Part of a small language model's weights.
Architecture: tied embeddings, capped logits.
Training: a variant of Adam for these matrices, 4947 steps.
Each number is 50 + 15 x the weight over its row's rms, rounded and kept within 0 to 99. Layers, rows and columns count from 0. The size before them is the row's rms in percent of the matrix's.

# up: layer 6 MLP up, 192x64, rms 0.112, rows 74-80, columns 0-63
# down: layer 6 MLP down (transposed), 192x64, rms 0.0955, rows 74-80, columns 0-63
# gate: layer 6 MLP gate, 192x64, rms 0.114, rows 75-81, columns 0-63
up74 111:61 57 71 53 35 07 45 51 61 58 25 57 55 53 67 62 64 61 42 99 40 38 32 53 58 54 54 52 52 51 37 62 41 55 39 30 71 47 76 28 38 46 46 38 72 32 40 33 35 52 55 61 38 30 16 53 63 49 54 36 63 50 41 57
down74 108:58 29 41 51 25 32 22 36 26 64 47 25 43 46 27 81 37 63 73 45 50 39 77 51 38 44 32 39 49 38 52 69 39 59 47 71 62 45 38 76 41 45 25 35 69 58 37 62 58 56 53 44 76 66 34 53 70 70 67 44 38 51 47 44
gate75 102:67 43 44 28 28 49 45 61 56 34 40 59 58 46 64 40 57 60 42 59 56 90 43 73 54 21 91 54 76 37 55 48 41 58 52 56 87 46 63 42 56 34 42 57 27 23 62 54 32 61 55 55 25 60 43 40 49 38 34 44 52 61 54 71
up75 095:35 74 29 55 38 49 50 52 28 68 48 39 54 41 54 40 62 58 28 71 61 48 37 78 31 49 43 45 55 49 92 62 35 46 48 56 43 76 27 51 55 13 31 56 36 48 48 51 45 52 39 80 18 27 50 38 76 65 48 46 52 49 47 49
down75 091:48 37 35 59 52 53 22 52 51 39 51 30 56 69 44 15 44 18 41 39 45 57 70 38 34 59 51 27 53 58 22 50 48 72 70 61 74 33 86 50 24 69 58 48 55 70 48 52 33 43 42 50 77 68 65 65 30 40 53 49 50 43 47 59
gate76 117:33 57 54 61 52 46 69 43 53 51 30 56 39 99 40 37 57 57 44 35 56 42 63 50 45 78 50 59 34 48 56 43 26 53 20 42 54 65 52 70 23 58 45 56 58 45 59 44 62 52 70 42 24 51 76 47 30 44 76 30 67 48 25 31
up76 111:63 40 60 67 65 45 69 70 50 52 72 95 50 69 34 33 31 48 51 44 35 49 24 32 40 35 51 36 54 22 61 52 68 59 37 38 47 49 46 44 27 40 37 69 44 59 67 56 21 47 61 42 60 57 23 51 38 36 48 39 55 56 71 18
down76 098:52 55 54 71 41 48 26 54 39 56 37 73 43 70 39 41 60 50 53 25 44 40 49 49 23 72 38 69 37 59 49 30 46 37 36 71 53 35 52 67 23 65 65 25 21 54 62 60 45 23 53 54 24 79 54 40 59 67 70 55 63 43 22 53
gate77 093:45 24 45 54 35 59 74 41 46 49 38 45 60 75 45 73 49 44 37 53 54 17 58 30 72 28 55 87 54 46 58 14 49 50 41 46 39 53 60 40 53 31 58 38 55 43 69 63 85 69 56 70 40 47 31 55 38 48 76 38 54 58 66 35
up77 095:47 34 24 53 43 55 14 69 44 34 48 50 41 50 45 25 61 66 86 61 29 50 52 70 57 54 50 56 66 51 63 52 54 34 48 39 26 51 67 64 54 70 33 30 58 70 33 59 28 79 44 62 34 47 43 47 41 68 49 31 22 61 64 67
down77 099:44 44 65 67 52 59 63 32 36 33 59 15 42 19 49 49 45 48 17 38 45 54 50 60 32 50 29 24 31 72 39 79 44 33 43 40 66 48 50 42 78 39 56 62 53 55 62 57 42 39 56 54 56 85 71 41 66 58 24 65 52 55 64 36
gate78 111:55 39 74 50 46 16 57 39 81 89 35 44 54 69 43 69 38 37 51 54 55 52 47 40 32 61 59 24 47 51 64 51 24 78 58 63 41 67 67 77 19 63 52 49 55 55 76 59 32 64 59 42 53 51 59 70 34 55 47 46 40 44 33 55
up78 121:57 44 48 65 86 46 33 49 72 68 47 75 50 38 54 49 56 82 61 58 32 40 66 50 51 24 24 54 23 58 48 70 70 36 39 54 54 63 38 29 38 31 49 38 34 43 45 40 29 50 63 41 40 66 68 42 51 31 26 28 29 42 72 49
down78 126:39 34 58 19 62 63 48 35 66 59 61 78 58 44 65 73 49 46 66 14 58 62 35 49 38 48 38 54 30 57 59 64 55 59 55 19 37 39 44 61 63 53 73 36 57 68 56 78 41 56 66 41 37 35 62 50 39 23 28 36 64 18 56 51
gate79 092:35 69 45 32 72 44 57 17 90 52 45 66 29 39 50 50 42 28 40 44 49 36 43 51 45 39 33 38 51 41 62 48 62 50 57 13 28 63 50 22 62 46 70 46 62 54 58 59 34 46 41 45 37 42 25 42 43 36 46 20 39 80 67 48
up79 092:47 54 27 53 37 42 31 58 62 47 23 41 41 23 70 81 48 46 72 57 64 46 37 59 43 43 38 62 39 45 73 53 65 23 59 60 57 29 78 36 45 54 64 72 56 30 17 52 47 54 51 46 46 26 34 60 49 37 72 37 68 29 69 45
down79 094:45 33 52 34 73 34 56 52 51 30 51 58 47 30 72 59 29 78 41 59 50 56 48 59 44 51 45 45 65 29 41 53 27 30 32 35 71 52 65 36 42 57 30 59 38 46 74 76 47 53 60 50 79 71 41 70 81 66 26 36 35 72 51 38
gate80 094:45 64 56 58 46 47 63 59 54 34 48 72 52 60 69 43 36 41 29 46 39 46 40 71 61 67 55 46 63 62 62 59 59 85 43 40 57 24 35 91 63 34 58 61 43 77 56 47 68 36 55 45 70 50 99 37 41 44 51 26 63 42 53 58
up80 103:69 31 40 87 35 59 53 57 57 56 50 51 45 49 58 44 59 32 79 29 58 50 45 77 54 46 49 46 63 40 56 63 38 61 57 55 45 32 51 78 88 61 28 45 47 76 52 47 71 49 60 50 75 50 77 41 37 80 48 59 51 19 58 67
down80 095:58 58 47 54 41 42 51 39 60 28 54 30 64 24 38 60 40 47 56 74 61 65 70 19 57 18 54 49 40 41 32 43 44 49 51 70 52 86 88 29 28 56 26 34 63 36 52 37 37 61 52 37 44 43 31 63 52 48 35 57 30 71 51 45
gate81 101:51 37 44 44 40 44 49 78 48 56 42 23 47 64 51 86 56 36 66 37 32 34 41 86 35 68 63 59 57 77 62 40 67 53 55 65 41 53 57 39 44 51 73 42 68 53 55 48 27 44 57 55 81 61 34 43 76 50 71 48 68 56 49 16